Each number is 128 + 24 x the weight over its row's rms, rounded and kept within 0 to 255. Layers, rows and columns count from 0. Numbers have three digits each. The size before them is the row's rms in percent of the matrix's.

# layer 8 MLP gate, 192x96, rms 0.139, rows 87-191, columns 64-95
094:123164140148071143117123137091110160145148127111126132111118105177108099147151155154155162112146
097:138172130104141112122093147136178136128141157139131153161083144138168107091123113106108141124127
105:167109141154121131133139146148206155131125125093125127127121144141114133129155141126104130160132
101:139149117159118121101167127096139102112120150154120104123108160141179131136111140116163111188104
105:160110161160131132114145165126108151188129132100115114126160171136126127144152098122097123164145
094:146144094103145126148094122141115141099153102122123171124105109118144121084141085138101153151171
092:141119098145188134106122164130154140127146117123083141088100117119108111105152150109117166154138
120:128151136087115136108193149094086118156153129130184118120113123136123149140134099094154133135127
103:116101120116138108063125113133134115169151107123130102136102135136090178159097110152121124100133
096:132110117155152185141120120112172153114148140124125152130137151116098121125194117132127109150113
096:154091134146149119142131107153119141086090105118115133127147131132147088127134165094099150147126
107:109110085111127143157058099131112115145130144133160174114165136138142128103094113114104177091160
101:129105132151151158132163138116121112167176161152161087126116142144139118151117120095108102136071
088:113103115136117098117133134129119137138103129150100114119097111087102111157072136101102150147121
100:137147118112092163088148120124096126162121124173122150131136109113169108114161099103109119162139
121:114113120157140092142109113128150113104143136118111132078086134163147148146143138056143165097124
100:107092140161131102135091129119146102141127083171120112144101144106148169145158128112120126153149
099:160168113097135118133159141129112107156134132113115102155130125132150094127091108133159140110096
099:133116167119126148101123102091097144142148128101151154096161118112112142149127108132103145136152
089:151106091092122114128152107154138114100149157165162067168119162166117119109121164131134153127141
091:141165121128131124138137152114139106141132143090131131108150127123094053163167157115104106134133
100:162181128124136109110145118119092093108118131109143107180142148097128155147100117126131180113112
101:158142156124118112135115149133124133133150122115139149099110124163068121168105173158113103179170
120:215129132140101134122131183135118139120144121167119123113122107129118174157149135070126118133183
091:130159137108100108115128128109100166161154152148162073133163147137110123123134126078121151140106
101:122127152154088116101105133165144135167150169158107127148093121119111138165149132139116134144127
108:171143090101125105109126116144151135124114137139140127155109156135116127139151156112076123150130
116:120140119128103124154137128128112135106105104072174112129098145153153148119107096052132107148145
098:097119124136111168133188102074119114102082094125123170120118115164101171160147106140123080138121
096:144153093138128074172140138105162154123134146156106130128124159146152103144108156156131111113147
107:130128124131144138126174128127107133107115138120135168146146132135142175167150110119130136131163
114:078131136134112147103102109142131137170193135155197118149128160129133107104164169078099137111126
103:087129102108119099131135149116131160138124103117150141140108171090118123107165098127116098141135
096:123101147125126108148112142156141132157122069085151142156097127175114112087150154138134145148108
107:095146119159164120158118148114119146189114132090123095162151174115140122152170115091117149115126
120:112121138130136106154143143098143115155180198146142077147123124133127137130168140120146137120117
095:134092142133114169110102103106112124072087130168140141117153116142114117136151103129125108129131
093:139120125142103088095114152140155105126133151154190139126157136121081169159133109106114140117109
100:089149122080176143133118126160109181124166159145151123112129135109103116126117131133103168154098
104:094131119147174166084138129141107140137158108149143146114137125113163117089117102144087146148135
100:125119169154166131145121101180121137127127097118123081089127123118099101134120152080158140149119
106:108103189144127154116136135118143115133143140161137138111144138112158132142117113145135110106112
095:141110114125104132100129145121119157148116128090116162151122111145133083159169117111114109164129
093:132154152111158126160127135121136142099139111152152117148079115151154090149148139127113109124085
093:095133128129116159164093109131133109136129139169172117111132180089106128164100089116107110149115
107:118155103120087184121163109138094127135166117157114071122106149150145114143148115098141123148165
117:159111156120104152119109115145123150149121142119116147128096144120147085153181089112161098149123
107:179127113124122120117163132119120114128151145128126161126110200137169093164159085100143138143122
107:135133097154077140112066153134114148111115139118123128081079121111152120121172090179148149121142
102:128153116153090167125131155114150117148143140137144144134174102126091153124118115149108119164129
096:137107150129118148107087145113122115109126123133125121121126148135178155135127067086150112146182
100:178188100143108166094118143123098116132101123122139108134126142194111095139142131130122158155136
104:103120121085185134136095162139162137165166142153118132141166131131139111147104116147133170077128
089:122122072128110124138128109124124113110147079129109154171100140111153109096110106146138155098155
097:124106113134144138090127109147118125143132088134108135141124130102119147094153132092093127114163
101:167118146165088083070106170104109128141113120132114123126087103095102148117111142125173132139099
107:152188161135093117110129128121130107159129082106131137146117170127101136136162098141156140142113
111:166099123106097145130114122078127104118156123126105128164113132110136143097150118084094133148089
096:147126107131106109112130149097134139163108150118115128151120126157118127170131120144132159143150
092:160107113106117159124116115119093117115113129128145125149145149114121150125109128131114109127121
099:124110139129130108107151143153132115137161138127159133122145122159134153128094138095121111182119
091:123109109137097137166147128068121115134146123134141102116132144124181168139156106107148165109122
102:135170118150108065126119138100123087125150128137091135150114094084121135131159108118124131118150
102:158115143153123155161122135126105105180125128108147132086092146110110141150171123134110157145137
098:105124149106152115140146117122131114123128125144159074106132131132106138095150094101124134161180
086:111164115120116148119128139092113162175112156159079141117160106101134168161153108143103128104099
111:104106143115118153121078146134150140120146153109176106129074140112036140136189165146101131159104
100:160110135186127107132114136131121081144166067138137105125147114116130118127133103193131127133109
100:124124125140133134117161105133147094139172129119154151086139110156122170096130137115124148126116
092:142150129133116147115159139074103166160140112166133131123129136185136134132098170163141110148143
109:152137172132103097095104098121121145114161122117122122109132164140146102148170136107120110104149
096:099115133095138146126143135127155159135110088095141110116115111172116150109122165134129136114143
101:124070133123121130084091110106141088138145171087134129144142149145122136117124123082098167136139
099:094123121140153122113104138111173161151132103125164159149113135124115159148117128123150132151120
087:150156156157125128165094108085128142115101137118166100152100153136181163095130099113096157129108
094:091149123172114120103112148086157113157115159120089138128156160155114147164142145123095116184135
093:116114099142119096132110152108145146109161139139156106118131130107172186137138126125139128140146
096:188159149161177145145147132136107139147145111141137114117081153115146153137158118118139146141127
091:143139103094110168095117133168105138126145104129149140120086125142128145143106126115114118156180
098:143115107120119130123075112097106084115149149121154132078152152136102123143112120121110143141107
098:123128110143126169059173122104106092134147127123083157128137080102148146144143098129120140154129
120:136108099171087156095137162108095126136146134125161156143130153134152135150123109115086205164133
104:138111107136117142120129116162108116100123147142121092151137131083176124107153118085125158122099
101:103123157128132168099111113153131120084117126117139114141128126153138085099115154137123176149166
087:087133146121108108131107137144094156111136169136103168116188144118137152120162115084144109110124
094:142086089098175111138165170165111105132167133127151113132138151145087113118140102120159162120090
102:153104104121133081105143112147099164129177074155132116117099132132142168151114167132137113116126
089:105085154148152161148131159125130138150148114097117153107158116152100148135134136135136094104110
097:151100167138118122120105158134128170124169129072122136108136150107098145153110089154166147138089
093:152147132122099105169151131171128136097087104091094165152110161129127070175181149175104154153076
111:110099186156162143125127120129098122165173070082175133110094141136128137148162135122050182132140
101:164127147131117145125101139090129087172141140143106156079114147102116116149154102119086125155134
099:121154186107114124116127158109096146131135113114139161155141169137119109125126159148100161104095
103:148154111163099140124142148128127103102136089152141124105158141108159138096172159143132124142137
096:143092154118136150124131146123078128107139129119123126114142102166101132150155112166102165157116
104:094135164092142117136150163085106150155171162115152124101162154174136101093113096131129146104147
094:143091097154140138144122128176143112084134094118103145121066122116098140140113129143170177121136
094:118124111113141135147147128096118142133172139088122109113139127152155098088132102135105152151118
095:150138172166162154154132145143110122156191116103137109094108163155147089099157123157156138158085
098:089149130118116070073119132097151122155124116156089157131136118149149167141133112143129113084157
098:155148131122132117068129142112138101159128119104150146133122171090092133128136124130156138127103
097:104092122128117154115125141120104136099133114104119107189126161130105117137146118142118094109101
110:129122135109133138117130152119108111116180179111146145169142103176103136126137147098124165110110
093:086137143077145126108126133124125111144150087108094124146106126113134168107131084130121159112178
104:149105134152092132133133115047134144093111108112106128112090146157176140140137102139175119153115
# layer 8 MLP up, 192x96, rms 0.149, rows 87-191, columns 64-95
115:116108138140161091155091125137119149096104111157164130159141135142115150115123143130129131139122
097:153145147156105176138128118116130097142121083122115140113083094132138135113137161094108108154134
123:160139110130119160163116120141106126135160150144167115148132088107132153140084089130102108111128
091:089111171141199151156114105130184178107150182169107117128126106141151125111132155111112117115112
099:124113114132166136132113129109118118097138102114104072102120121134153101135152153115147075180144
100:154149120081160133147136114098127154077118110138127146150128149110106108131103117130098132171171
105:138136098093122115079125169160102110105127146135119083134093152121131111116115123107171135096155
108:125158128098076109114150134136159137097138146160148122149067148166121087121128097125103121120120
106:121121126146118129161148127102102109117139111108146088148100127146085087138102135138108143195160
099:130113149166140102114127101106140119136176096142154146124166103146157107094126144083135149099149
094:138123099111141108142122168138180113076138118112117112137109144126117152146112098131087145125121
097:123145117141119118110168143148119171103159111146168114179089135115164092118099142165120124155116
106:183156127120124126099121108119107154113113139146138167121135109148140150134125144119169127129155
075:122140152151152139108108095164137082138151105132101127160154116173096159124156109109123147169125
086:114150174122112105139121128177158129116093114089163122127123150153123142113120081101102086171125
103:099084162128173133157133159112145175131162133122144172159160139115154153122104112166121119116111
094:116165113104110191190169140097116140147107135119114137146148128113127129096128111152139121122164
091:114153147123148143135151136139107145151098112103111129197104151138125102149097133131145178105090
112:089165126096108110145105170143155126111137108126160112135112116162161157160128149166104148127121
099:075133116122143094090104151115137145146115157116090178146172092161159184120107115100121138118146
118:104157162136068144136137119146087182161135130144080132148127131126087159157100111113156121151125
105:132154126155160157096131142163118101135148101152124137161148130128118107151111102121150164091113
102:119122098068148123164159129138128146143130154125098125156109095077164196094120167092156146115117
115:105113115091155137115123099100149139110156135134128126123121095106130123102091133173126165132136
111:117140125103145143141158164133057135086138113111136146154132079094141133142083137136122111093143
095:124088153131160143155123148143107144161144150175116120139132154151142173156116125162132135099173
095:115112116125126110107164133121134116159126119095102169133147140135121141116107102198134118126090
116:123098139153134117140111172091178126105123152160104151109125095126098158150116114172142131125137
089:126156114070115165126109154152174144119130161078130102177128142141190121112088163131127146103161
101:125159137174113182158135124094134128181107145115122131120097157113105138172159063100130145142162
088:097146111146142113116132077109124090140083174097133159141165149112114119143147121117084129148117
102:174153134132130142157128122145139176123101127134145097113089143104147105089112147140104119139127
098:103135169121105097131100142107116134163144179123155118140117125146129146145143135116146110078126
100:128114106126115123133089136097102107127141121149135131141129134137173156146123093100103150160066
114:123131137138162128128149169160107114130159138140145140162125117102112148119172144135175100139080
104:139119173128144115109138122169142188150164123156149164116096115124098178181119112131138133157151
085:110157111171144120111149114104132100134134121077094100167166096124115139165137144082142139119108
108:115135188154111100133124127133088121125102096105121127138117138149126120143160118176170121109120
106:168115145118098177163110145119140147124149160116139120100112110165160098107113149144121133158130
090:137172136106127126143135109185108126131048148122108122106126123111146135132127132104106066110131
087:074116148092107132080146130142158106166119164127125135124171156113112134138094123125135121105110
096:130145117117166097140114129125142091083142129157136119143116137114124100073116101147117151136126
106:129121183119135112077159124122137159166155150129134111149099109173140133152138134097119164115171
088:062140125123110115131096085105142188101088138095122152109157129118143116110130128163099139107129
093:070128155134158093106128134116157151124139135111125121140113140096118126136134160106092141102162
099:114136085138068115146063101105112148142126113130126126119157142105159112122124131115132153130098
108:119130130108136060151084122106137095060111113110108108154113159116166159101135114149127101205128
101:112151090103125148152096082134132142165144147093120102123139089124090166099122150134138138083112
098:104104147121170130137129129169076104136146158156109088096136110147099082100152101157127116103136
115:084154105121155106106061110132177088116126129126124107143118106167133162114127124104136115121138
093:135146097125144128143106100102130148096114143081132127079143117156079140108170107135128103108155
089:131158128107129154095119169132136107122085080155157114145117131116109097142155137141123135090180
086:157141137111112113125091155111108147113124084119097126119126102116141153105142130134160182115164
089:107128125120133167117117211119121115180141131138130174170150096165121138134141095117126108152155
086:127182135134107118138150128150185117125117135100138082145100177117094122094131158136092137125156
105:136127103130142112182120152111135115171136088150111130115141103133092128137134098121116162125125
123:149138149185093140136142111133127095086169071110076152148143165121115147170101124134116163129144
100:128064159140128171137111111090126171131141143134158079112146100151165137147123160156173105135083
095:166184135145151117112152122096152156133109119132119108146137114123094136108182099122134100153118
089:142097088126089141135093160134103121151073186114111122159120102132132146119115154096168105091138
090:114104118118141136125097127108170132128102119126156103135148137082156103097134098139142131123138
084:127146139152148132121132085090175144150116148153133175156120142143142154146126171112097095154152
114:111157075134112140163173129125137138132139114167151110123116143140141130122148104151094138137182
100:168127079129093164149132129148169177121095098140085127143148102092083109152102131166103129074124
097:052101097146139119161097128146143143131104132119131116177141115141124183106118132149141130124118
095:148095134098106101133137143147124103140109136134108155115135113128176117175115096146154106101135
104:122148128121137103172125137178095139093121080136136087098090148100132137133149107143142144117155
099:094095136106129100104164131117145108116094127137107111143128123104173131162120207160110113112157
097:082125107108128119147144150154132129153143137150116130159096138124132157143118132118087109168110
087:109095125105169124136110117179127136150178125113155130137142125158118125125075139162117149136164
095:168147124116166152168170144127134102117105084144129133132105134143101119156170143094135089130116
090:081158135107127137158086110092144157123073162130150118145173132115145143137124134115159098112107
093:143158108128094153132173127124125161113133082159110104144129160078118127190101125135167183112130
117:167135049116124151150160090123124114138155125091174161129113163140136134110149118130113175137128
097:100117121121109126115156102157137109164134117151108114085165153123118112122131078185107133070137
087:155116117120140165140109113149117140106118138153154097175165127111123121133141101122111093102116
090:119179147106136156116112113110097125168144113126124116125138132112138095173158190175145101091142
097:149112106095114181125169120128131153136122088142107166139090153145094150146102106146126188117099
095:131124120148084105149116100100178124141138143066148173172117123130127124108134137153132120160128
100:138130161141101149140160103135128186133092114125104122093144172123135102107123119153174113104143
093:137101141125177159165139140122123095065102154139114164184110186122138148150109092116127138105151
103:134080128131166135118135119159107151138113166174122150129135106100103130125118099158118124139140
096:159153081144135106124118096095117101112150118133151125114141135099151141114123165142132103150204
093:120111115125127126081142131106181121141107127125166118086171130119103156145148116146122140112170
087:132133134146175179113165155147127122087137132126130143169101173116107133145125102098146115127087
101:109117097136122160120149127128103113128157125144140114162110086143058109116145130093121144131145
091:111136184148178114113090157151110106148114083169127154121158132126124133149117140149129149140098
090:128101117153150149115124120138118120123125161124159129111084102167086101135097077111121143147096
090:144083137135110150152108130100129117125135160133102109110161116114115117125118114126111140087124
093:123112146157157121112139125132166138093113083119123128116103141089150117160142103110121148163150
113:137098147156122109120127149146097141127134107095123162110121185145159109121143089115140180154134
118:098169145164100169116130156108126145081134151110164113099110101101122129126159115124108123154152
111:170173093090151130162135120131114099138131104136102141103113098114139133103099125134111086116176
092:169144122095115121112119129145104117131136142080150147158163127163152107090082114108141139135081
094:105178145134110120122158114114178120114147104143134085094152160090116137176130109135137113115164
105:155149123114145133127128116103056124141115128129123165112115144145150100144153137140106130151169
090:109159118115142120121104198135095125142139169106113118113133109147126115141134121135114121137137
096:102121128116136129130114134125123134125085188135148161084129126155115128120171158115142088139169
108:144086095164120169147114115131129074149126104154114133140149093087186115112114118098115102145139
103:133143137101165142169093125152110132153121106100086126147141106103150114120080113146093131100168
099:107098118096129089148143122125158128170132139120142142118101127095167146132114133167116139148145
107:130118151089120126127130131157104108136121114151126142151157147147157140106135080144105132130143
120:101137143164076149132135095109095093148127128136128124131111127111103084118135117121138145145139
103:152122146126149160143122098177118099116119135131127134145172113120076099172114130159119167137141
090:121145112147107129131148157118157118094141124177126138112151184109148127173162142121124129114122
# layer 8 MLP down (transposed), 192x96, rms 0.147, rows 87-191, columns 64-95
114:103128102147141099127097137131102131080092121131128104154120131122080067146123149147111132115131
096:130158163111135147138127109116156102157111125115082157157118110127155167129133121106109141095164
112:149151143117111136138111118080120122166095115103174156084132126102170154094122120118123092143143
090:110155116150151174160134162124104129153096095123097122129081114150123187142116123119122143125119
107:136140182144131138144145105150113140169130109115139146147112154136151173125159106135120169175100
107:113143126089114137130128137130114100106174105116166156113099102124114125100185107106117131109161
104:154082130119151132089126130137163151181110099104131122107148136123142140072090172091113109139139
099:125162139116122111154154149128141111111118102102190170181129113099131216128131103126137126094124
099:121139108137150107092123101165117143187091128142152165112155135084119133105119108136167100115088
108:106120154164133121111156122092119123174079133140149142117120083109138178160124118118119135094150
094:203122112125103123096171140129135150142136150169139132151123129106151142080112138106150108136141
090:092114097156146160148154094140149122102162139083121104147124129132136143135132098134150174088168
103:132148125103105113134138145145159145109114093161129115123136125131129104108150145094107138118152
100:139146144083118124162140155111128133112151124090150129122134159134132138104193133138108089144123
091:137135090126112126124135128136151128060129104126110105135127119116122067099124166120114153122166
100:158158108122118154139146135150120093118110126141087128156141121139118100120155106143107108136105
095:122139150125139127144153134113153112130156133148095125090095119137137124192151070131080132146099
091:098171130142148121125140157124160119126151105123134134109164110100112113125148132179131116125128
101:148126135155147138150127101127109097071148089123156171095151129118118099148138162176159147089129
089:157117111118093143198117135137121162132104124133111121124159121121141104161110122151128131106090
115:164127141126116111128106162175114163116125157127081164117103147141120099099105065143156136117135
102:145140198108112124138143091147107125163150138135192095096120133122153065143129160154103145137102
094:146138096139138110125115103113125105170130111160104144132130103144152073158123136111149108148130
107:112117137089101142132154167076184117182110097121097117137142136122158047094141116148137120125125
108:131134084127135144120109171122187119072124107145163116108130138134139107089122164170100123080121
106:132123132138152137135110162119105136109168133103152167110120127120121094120155119129083115103097
086:169110109137140135151104103147129153142148148120125142113119146124178044169136151137128111091156
102:129142137133114144106162135156090150178121183165106168108154166125122072111121138163122112150112
096:167128136176121097170124123137172111076075125134111120114149118150128148125159127125138136139125
102:123107167142118172097127110092143114119108144142103097164102074167134120118123154106151173152139
092:115111133123097112143113150132158148106163092133052124115132139144094105143150127131149119094142
100:168142106121174174129140091131098096138112111130151137147127135153180167121130083137134109075131
095:142150210143149123147142116134125146198087130113163116103162120106119134131104155118160144102134
099:138127155121143133161119114135146142103133103125095134136103158130124090144115115136136122201160
114:120117124150103134134137171146124141137124110149167113102144106092148125145138100139117083126138
100:164115123150129116127111138113123113210133170139105140145109118120121120141202151144123109147109
090:101149123144129145100143146124091103151139164133081100123123146098099157132160127094153169171124
109:103108136098134123118101116144151120116111132152128114152120151126142126125120133093129151134153
105:164120108147132135066090148129089121092139136136149147127117155095135170098114163132149117159127
098:129155148133105122138140142128132143071094123120125123147112137135107126187139149123182149131176
093:131146104158157173134138153150163089144088164111117123114135149112147188153090135126134150162141
097:133092105151143133098139152123111159102158158105123161155117124130117192121155132105091150127155
103:128144172121112102101142111117181157171128119125132115159103137157143178144103123129105135142105
094:122104153102126109122091145127130122137161105123157146138102131130098126158158152159124109083130
101:138123145148134148175126155140082153102095098135132137127142103099146137141106109147124119125166
096:109107149125112134158099150099129119167106132129121116103126084147104084162110138116143097160108
111:097080107155140113118092123111109111098124104119142109139115122112133102155111130137152079141146
092:132112129105146099107130096124162155119130143140110111161120116172129130118112159110155135122162
100:123115113172114174101100142160108158165096155133106121143064098118155097077132150146145109118138
107:108125115078147153114127093126143130141142089097105107125102104162167158160172167159100149105168
093:153140206126138179155095121105167137126142121124140149163149134133126083131088151122096183148111
094:108153149125157139165131129140145124107115119069147132118161129113152166090151125160092122157090
087:166117129135106143127140122108120126095169124169103153136102142120089067141109121169103106156124
093:155127130143140092122118122157124098163132115146075131124109148145165123081148167141152131114098
102:132140108119123132155135124128104122140121129136177127086149103112145229182098155134129142123147
104:082115165146119077116116144101161159189098096164094121104117126115092125101141144115118096149108
121:105113177179130097123063151125141121140144138102118133139108144082116172191112145109171110115124
097:136125159141151130158131077119149108161117102129167113105132113142151149110107127139084079127098
095:074151099148108100121100117134119101137134111090109105139154157149099197120101151111133152143111
094:166129161099094112124164093119126127132124154167146139124173125137105135155153111140124140162126
087:075128145147148145123154108094147148177142108152119099154131133113170092138128142153127111120120
088:090113128152115119106122126135158099185122124127139118145132125131110163155125168105146161104147
107:114151147122119120145108109121142146163113126113149160173161104115121050136090153138122125110147
097:140101168142134171129143121126091105169100127147147134110106146128141149093152088124117183150096
098:123108158120137091120142137154152129145144112159186132153109181117155139117135139127111095156136
098:125137122141119145118114160078148135127146124125093123131137129176120036118184178132146131125131
101:107111124133094132174125125140136116073124101157122112103151156141146149199108109169127128099118
102:122128139098136108132088119121138119128141121149117128085109140137135078161120130177085129131132
101:142149116133119141152161158112133134142132155110188102128167121139102210155128125137133187083110
086:126155120141127165147121092147070139155139166093115145099152119111131134136127126109118102157101
091:164140127078140115124135164178111105162167150123104082140155156133078165172138111122104157128146
095:117163115119157122109125168142128146093086124140188098114119140155067143137153153113133117104130
098:147118158165096172134147111113120138154098166117115078091150134146151091100130147154166137150155
118:174136135101131128132080107143134141123155104109136145117153165132135140153137122149126142127131
092:115149138126126139165103133149085147128132161109095179133116119130116053159141099134147168155154
092:146109159129120129127105123136121133137147125132105097134151139147121091143147175083157092138153
090:148121189100088150111157166097164110148134145147091122169166124147120078111134121118151142152148
099:096143095137120106140132172124163095147111146104094098098174081105125150127114146117111126121148
091:112157160100161147124114109129129136120127107168118103138138134135122009165091096156113092126151
100:145126111161089130130154162117131175163138157134087148168120114083084132121081122095137112115106
096:157146101153129102158092125096109149140140141122143116130137126130139171118139154147134150095125
099:118086116135130136104149147123163115138109141110094133157142139156120094121144108134114160130119
098:076120131132176105139135098122096143103123145128167141134106131105136158158122131105123125093156
093:115168170128145142153116173131135139135135143147152154144138134156187171138139064147129148097116
091:162130154148117117104125123132129093132077132105148122112150110109100175148115146121117128120148
106:105104141127118153130132152112066138127177149113128143117072154138091156088143085103130140110112
096:106138127124143176125143145146101140146115148113139117115134136088101196112122115119105133154137
089:123113172105139155165153087110111116144168139139185078108136154119166060151131119141135150081125
092:142110113106139138126086111107106143118108153102120127081151117138148084135130143147102090135099
096:077167132106127134117114118097159138093150109169124150151114107156137121116122106126108140135152
103:098146078123115130158106158132159127100111121145092139150145089129109037130109119116156062107153
108:106121096106136109127125143101141117157104110095183122132134109106160118167166139129136118143132
105:097119126163106151191119132114109134155141101145175165125116119156144093138141101162135102124116
092:124112128107149119106101138117142160118099135131102126148149118138089084100097117122106204131140
094:126150140065109179148111108093120138153129090107136143129136153110171153128142089121125078111118
102:134091135104139127115137103109114134134147140085102111134123102184120086141134113149156158124128
092:164102129113105138138113132154165150092117148145091144123078113102106143180133102115143183115150
098:117126117082137108110127145143112122178123155108182088117119138116129170097129122102110132154110
108:187123176163154168178144159158143153131153112147121118116127145132149168122129140111118148127111
099:144141110093111053124103118099114143112131152168131135103123127120127082134119130158120091136111
101:134146155106141161127115119160137125126138148099166120114126184163117097167148118111117149105153
102:128126151151102110132126127123125115140120105128068150162135113169119142182134132105175149127139
096:105128135117129140127142077150125144137155143120078151119127118097132150128076134124179162123114
098:145144110132093109136139152139092159092137147157137150126136132130132099143080161115150089138119
090:107119148133138125120158112090149116112104121123104107151103127134137145106106126099138182162126